Each number is 50 + 12 x the weight over its row's rms, rounded and kept within 0 to 99. Layers, rows and columns count from 0. The size before them is the row's rms in percent of the matrix's.

# layer 10 MLP up, 640x160, rms 0.0534, rows 122-142, columns 0-79
101:42 42 44 44 55 57 56 53 70 65 42 43 62 33 48 55 67 46 57 38 59 41 41 63 56 62 58 69 45 43 40 46 61 71 47 40 53 44 57 41 59 53 26 21 57 58 36 68 29 61 66 32 41 50 45 78 56 50 51 38 43 46 44 43 55 19 50 79 67 71 47 36 50 49 39 49 52 53 18 69
106:41 46 33 60 32 26 42 41 55 48 46 65 54 46 55 48 46 46 42 35 55 50 46 49 56 35 51 53 67 58 60 34 52 47 55 80 45 39 68 45 41 51 32 39 69 34 42 48 52 53 65 42 63 47 23 49 74 41 42 63 35 43 57 56 40 31 48 67 62 57 57 55 76 58 46 70 44 53 32 52
092:34 47 64 37 51 60 51 66 31 58 43 25 48 40 33 54 70 54 47 41 67 46 50 53 53 72 41 61 36 55 32 62 50 37 40 60 49 56 38 22 61 31 50 63 60 38 52 54 53 57 39 49 36 75 36 42 46 38 56 41 63 49 36 60 46 56 41 65 68 32 50 55 51 79 54 54 43 47 57 65
104:41 48 57 63 60 36 38 41 63 54 55 54 51 60 49 45 48 52 62 52 54 51 27 33 34 35 55 77 55 26 40 71 55 70 42 36 47 58 34 69 56 50 63 54 46 60 66 65 21 34 32 55 43 58 60 42 47 64 32 60 56 50 51 47 65 59 52 60 40 39 61 59 44 58 36 51 58 51 37 71
095:51 31 60 61 60 35 57 65 27 48 59 57 42 46 78 53 57 55 41 72 63 44 45 54 59 60 49 44 65 41 43 59 45 50 60 50 45 37 62 72 36 59 38 58 68 49 33 33 56 51 68 57 38 46 58 80 61 56 47 53 41 57 32 58 55 45 57 45 55 40 30 56 69 46 43 62 33 53 38 58
106:37 52 48 54 61 58 48 37 55 47 45 59 50 31 57 32 58 55 35 56 36 37 23 47 53 38 62 52 46 64 54 52 37 53 45 39 43 65 65 38 56 55 55 32 54 70 49 62 48 46 51 44 36 28 48 24 49 41 49 44 56 45 51 47 51 54 80 33 56 66 32 53 35 52 42 47 58 49 55 72
102:28 27 70 60 55 46 46 53 30 41 66 35 55 33 48 47 56 69 45 52 48 50 41 41 48 26 26 31 71 63 61 50 32 18 53 72 33 48 37 44 60 65 48 58 41 61 55 58 51 22 62 57 38 49 52 58 48 64 44 43 42 43 29 72 44 58 55 47 49 37 53 63 44 51 47 59 46 52 51 46
109:56 37 39 69 63 52 35 64 54 56 48 33 51 52 64 41 29 52 45 45 30 46 34 62 69 51 68 45 31 48 62 39 54 51 62 51 41 52 58 40 46 42 59 26 67 66 63 24 38 60 33 58 72 55 43 46 53 26 57 54 64 28 50 49 44 48 34 40 55 49 75 38 48 56 54 66 47 38 64 68
089:40 62 53 44 38 52 40 38 46 43 72 45 32 51 66 36 57 49 57 49 43 28 61 43 40 53 64 36 48 37 53 77 60 47 60 23 47 52 51 53 34 41 61 71 50 60 52 26 38 42 62 58 63 45 37 62 46 56 34 52 60 40 48 33 45 58 52 57 68 49 65 64 28 45 41 39 60 56 54 41
101:55 43 47 50 45 59 51 45 40 48 46 20 40 58 39 29 46 48 44 64 61 37 48 63 44 62 55 39 54 70 40 71 56 64 28 60 46 67 34 53 62 62 35 48 52 62 43 42 51 42 43 51 65 50 41 40 50 36 27 40 44 50 53 48 74 27 42 72 54 49 50 58 47 54 51 55 32 61 75 52
104:43 34 50 71 47 26 50 68 41 54 23 49 69 50 66 43 36 56 41 61 43 55 42 38 62 42 33 50 65 66 72 44 59 41 44 69 31 46 51 64 60 48 40 38 54 66 71 45 70 58 52 55 36 57 49 61 42 47 25 56 49 60 54 44 60 71 59 51 34 47 59 39 59 46 32 53 37 61 43 64
109:28 38 47 45 26 42 55 59 53 42 73 40 82 51 68 46 45 53 46 42 55 47 47 61 71 48 62 46 61 43 42 44 46 53 32 77 40 39 60 61 55 32 59 41 58 67 50 56 69 44 59 46 48 80 47 70 48 30 20 44 41 39 39 60 70 48 59 42 62 34 53 44 64 64 53 52 65 43 52 54
103:71 49 43 52 60 60 33 64 29 48 68 38 44 54 53 64 41 61 51 42 60 59 64 57 59 56 35 44 54 60 42 64 35 56 67 48 42 37 58 50 42 59 43 54 74 74 69 29 36 51 54 60 74 48 55 57 69 51 56 42 44 54 51 67 37 75 32 56 39 40 20 37 43 50 53 34 58 32 42 71
093:34 64 43 47 45 37 64 33 70 42 58 32 53 29 54 41 46 36 67 46 35 48 37 42 49 32 47 51 48 54 57 70 66 35 63 51 58 48 31 57 64 53 32 54 30 49 63 43 64 41 63 58 42 67 47 36 46 60 29 64 42 47 56 48 37 68 63 56 37 66 49 45 48 74 50 59 45 36 75 55
106:40 43 52 63 49 53 37 42 59 67 46 48 50 55 51 45 56 38 74 73 64 47 59 37 37 24 58 44 42 65 51 36 54 26 40 35 49 42 63 49 50 37 37 31 40 34 27 55 41 48 54 38 62 63 54 38 53 31 43 78 46 61 57 55 51 54 57 46 38 49 43 54 75 68 64 75 48 55 60 57
093:31 48 78 33 52 48 34 49 41 48 42 59 49 54 26 49 33 21 40 61 32 44 48 55 64 53 37 38 40 62 52 53 40 43 41 43 40 67 61 54 66 46 62 45 68 70 37 58 40 59 59 43 60 45 44 46 47 39 51 39 61 40 32 40 73 58 37 34 47 77 58 47 52 41 45 63 51 32 43 38
105:43 55 45 69 43 31 45 54 60 44 56 43 54 57 39 48 47 48 60 58 51 56 27 51 63 48 45 60 39 43 42 27 53 24 43 42 29 64 33 56 45 51 35 33 32 46 41 33 23 26 58 39 54 47 59 53 70 44 30 39 61 55 57 40 47 52 47 56 73 66 59 55 58 77 79 65 73 45 36 56
107:52 43 81 42 31 60 37 49 23 47 51 38 46 50 81 49 31 29 48 35 43 44 69 50 92 63 61 64 34 49 46 51 44 19 54 60 43 25 33 57 51 28 54 44 38 74 52 49 41 36 58 54 63 47 52 61 57 62 56 63 58 61 23 50 62 35 54 38 39 30 42 46 46 63 47 69 44 37 56 51
096:37 42 48 55 53 52 63 37 42 67 52 71 38 66 43 45 46 65 51 54 47 56 58 32 69 43 51 62 49 50 63 45 57 38 59 41 47 34 28 65 50 50 42 63 33 52 49 30 43 59 51 59 39 39 66 45 61 37 60 55 29 55 34 45 52 34 33 61 35 61 54 45 45 33 56 56 53 30 38 63
106:47 66 50 52 37 73 36 60 54 47 31 73 71 54 53 49 58 57 55 68 71 29 62 41 63 53 41 54 40 59 43 43 30 62 58 42 22 61 43 47 72 51 52 27 69 54 42 63 58 62 68 72 42 50 52 43 59 31 57 63 34 68 52 66 46 33 59 37 63 59 42 53 36 66 66 42 56 40 50 51
106:34 52 43 64 50 39 42 50 61 60 51 63 46 55 48 45 51 64 48 23 69 30 17 52 39 44 47 44 70 49 52 50 52 25 43 63 38 50 39 60 69 66 39 42 60 53 41 55 45 30 51 66 56 74 55 53 58 61 40 68 27 63 56 45 69 43 40 53 45 57 49 41 39 33 55 69 74 37 47 52
# layer 10 MLP down (transposed), 640x160, rms 0.0344, rows 122-141, columns 0-79
101:62 47 67 61 43 60 47 47 63 50 38 32 64 54 81 53 44 54 63 51 49 75 52 39 41 57 39 55 43 27 38 50 61 35 31 28 60 43 38 46 68 55 35 55 37 55 54 67 50 55 40 33 45 65 42 39 75 60 40 54 53 42 54 46 65 24 48 53 49 47 66 60 55 30 44 35 43 49 60 36
099:44 39 43 66 55 42 52 56 48 58 45 49 45 47 63 67 39 56 63 54 23 36 57 40 52 60 21 45 52 40 56 46 51 78 39 33 53 62 37 63 35 31 57 43 43 42 68 54 52 58 59 56 61 75 32 55 35 61 47 57 59 39 54 65 70 47 47 36 68 64 40 24 41 56 58 53 72 58 44 48
100:59 55 49 59 78 54 50 56 77 28 45 50 41 78 61 71 49 55 67 38 41 57 58 44 40 34 60 39 43 51 46 60 61 61 49 52 44 31 59 65 59 50 49 45 58 52 61 40 63 19 40 35 31 51 66 41 58 66 60 53 41 52 56 54 28 57 63 45 70 72 23 58 48 32 45 58 62 63 48 28
099:51 54 52 35 44 46 54 38 64 48 35 63 43 41 50 39 42 72 46 46 41 77 44 51 71 44 66 63 51 48 73 64 66 55 42 58 47 44 49 56 60 45 63 47 54 49 25 61 61 57 66 59 54 60 33 64 45 69 55 32 63 60 61 54 35 46 58 59 36 42 60 40 60 57 40 29 67 66 40 47
098:53 56 43 47 53 43 57 33 46 52 42 48 32 55 65 35 36 54 37 51 51 79 45 52 33 49 35 37 49 49 82 50 53 62 56 63 68 54 59 55 47 37 66 39 70 52 48 71 58 73 35 45 66 50 40 39 52 35 45 39 62 20 73 28 64 35 40 57 66 64 39 67 44 53 54 40 39 27 71 38
104:49 48 47 42 46 38 63 63 47 50 58 57 53 46 51 58 47 55 50 53 38 44 52 60 60 60 35 60 52 64 65 43 44 65 69 33 51 50 47 34 79 50 40 52 41 51 65 32 49 51 47 76 51 60 37 60 53 66 45 42 38 54 47 32 36 52 64 48 55 52 11 58 51 60 49 57 38 71 43 44
100:45 42 64 61 71 46 53 32 61 59 29 56 52 33 53 54 64 75 40 50 59 55 50 36 52 53 38 38 66 36 37 72 59 41 51 60 58 35 53 41 51 55 50 52 71 38 53 64 65 46 21 35 64 62 58 58 34 40 48 61 47 51 54 50 55 49 49 28 49 62 26 50 27 51 28 41 47 52 46 61
107:58 65 57 67 66 39 61 44 57 59 77 51 60 47 48 57 44 61 31 57 38 66 55 43 31 52 65 39 39 60 48 51 22 48 76 42 44 43 50 38 51 56 58 52 68 40 46 36 54 51 53 47 19 63 62 50 39 42 78 77 47 43 45 70 46 54 53 52 43 55 42 48 37 50 38 57 45 35 61 49
088:31 39 36 50 34 25 50 35 62 71 32 43 53 47 53 58 76 53 59 62 51 50 53 40 55 46 67 57 60 58 47 34 53 46 46 47 57 30 52 49 55 35 41 33 61 42 54 39 39 55 66 41 67 32 44 66 32 44 50 52 35 45 64 63 57 27 41 40 47 58 32 50 51 50 66 76 42 34 54 60
105:39 36 47 56 65 51 36 47 40 54 58 39 60 30 51 80 66 60 53 69 36 76 64 60 45 74 44 58 49 53 24 62 44 45 41 51 77 39 63 38 43 63 54 50 79 55 62 55 36 61 58 48 64 41 52 51 57 55 41 46 61 48 42 53 27 64 57 50 38 51 53 67 58 49 54 48 55 58 33 54
099:54 51 53 67 54 52 49 53 50 56 68 51 42 41 38 42 55 55 43 57 54 68 48 50 38 57 50 45 51 46 37 62 45 59 54 22 50 56 54 53 44 61 53 28 59 49 43 57 53 60 50 36 26 43 47 39 60 34 68 66 71 42 26 58 31 70 57 61 34 46 37 54 45 59 40 65 56 51 21 54
111:45 43 35 54 60 62 64 54 36 64 45 52 39 38 63 53 55 52 55 72 34 37 66 22 45 29 25 45 41 68 48 54 51 62 61 43 55 61 43 66 50 51 25 59 53 71 48 50 48 48 42 48 49 78 47 39 54 28 68 44 62 47 35 50 49 65 48 58 54 62 46 36 52 55 49 50 36 34 54 60
101:40 63 49 48 22 53 61 40 40 50 34 52 61 64 69 52 48 42 50 43 22 55 39 66 37 53 58 66 56 33 50 53 49 34 55 52 56 53 38 64 32 42 57 73 65 61 72 51 61 73 48 21 35 44 52 54 46 67 59 15 36 43 66 47 70 36 54 63 53 65 67 55 48 60 42 59 43 40 59 53
095:43 53 67 47 33 36 68 53 79 64 23 31 74 49 51 61 48 56 69 43 46 59 77 40 53 39 54 39 53 61 41 31 45 59 44 63 42 46 66 51 54 55 51 43 59 21 71 52 75 38 50 48 50 32 43 48 54 41 42 58 32 59 54 42 45 37 56 51 37 44 30 62 79 59 51 46 47 30 38 48
094:47 32 45 52 24 53 46 42 68 57 52 60 55 23 44 54 47 56 60 42 62 53 58 48 82 61 36 47 64 42 53 52 54 53 58 58 39 44 52 44 27 47 42 50 56 28 51 58 27 50 72 56 65 26 51 68 52 43 54 50 63 54 29 50 46 51 33 73 22 58 36 58 55 59 62 52 54 45 43 46
094:42 34 57 57 46 60 57 61 42 56 68 62 49 43 40 42 50 65 50 58 60 45 66 46 42 61 55 59 30 38 34 61 55 50 48 64 48 70 47 53 72 56 41 53 60 37 65 29 52 49 40 27 51 49 40 39 44 33 25 72 67 61 41 51 43 36 65 57 52 41 66 79 24 63 37 44 34 22 45 37
107:64 52 34 39 44 43 64 63 71 49 46 51 54 44 31 50 39 55 41 37 72 40 40 54 57 57 34 35 29 66 44 49 49 40 67 79 50 42 50 52 51 64 18 61 29 39 39 55 66 37 53 62 50 47 49 51 49 44 52 49 39 68 58 56 40 70 59 60 71 58 27 52 24 45 48 59 42 57 59 47
100:66 34 52 31 66 59 29 41 48 46 47 34 66 52 38 55 65 48 68 63 37 54 30 66 44 50 54 43 33 48 40 42 46 39 67 47 56 83 43 54 51 57 38 42 62 56 52 29 35 48 33 56 62 54 50 40 38 61 53 37 55 51 57 32 42 55 65 34 49 59 30 50 50 61 52 67 37 54 36 41
097:33 58 40 46 73 53 36 46 61 49 54 67 31 46 62 45 50 43 42 55 59 64 54 66 58 57 38 58 31 50 58 61 54 21 61 30 50 56 33 63 54 50 44 34 48 50 63 45 50 49 45 59 66 35 55 45 71 75 59 55 63 65 48 42 36 59 67 38 51 57 56 23 74 28 48 48 51 50 48 62
103:71 54 52 54 40 54 54 49 53 45 53 30 43 52 72 42 43 39 55 64 61 45 46 56 46 47 38 56 38 55 56 50 47 59 43 65 63 49 48 60 58 68 58 61 53 73 71 42 33 64 32 71 44 54 56 54 28 50 19 50 35 54 62 59 37 68 46 43 30 25 56 46 64 44 32 61 42 60 61 56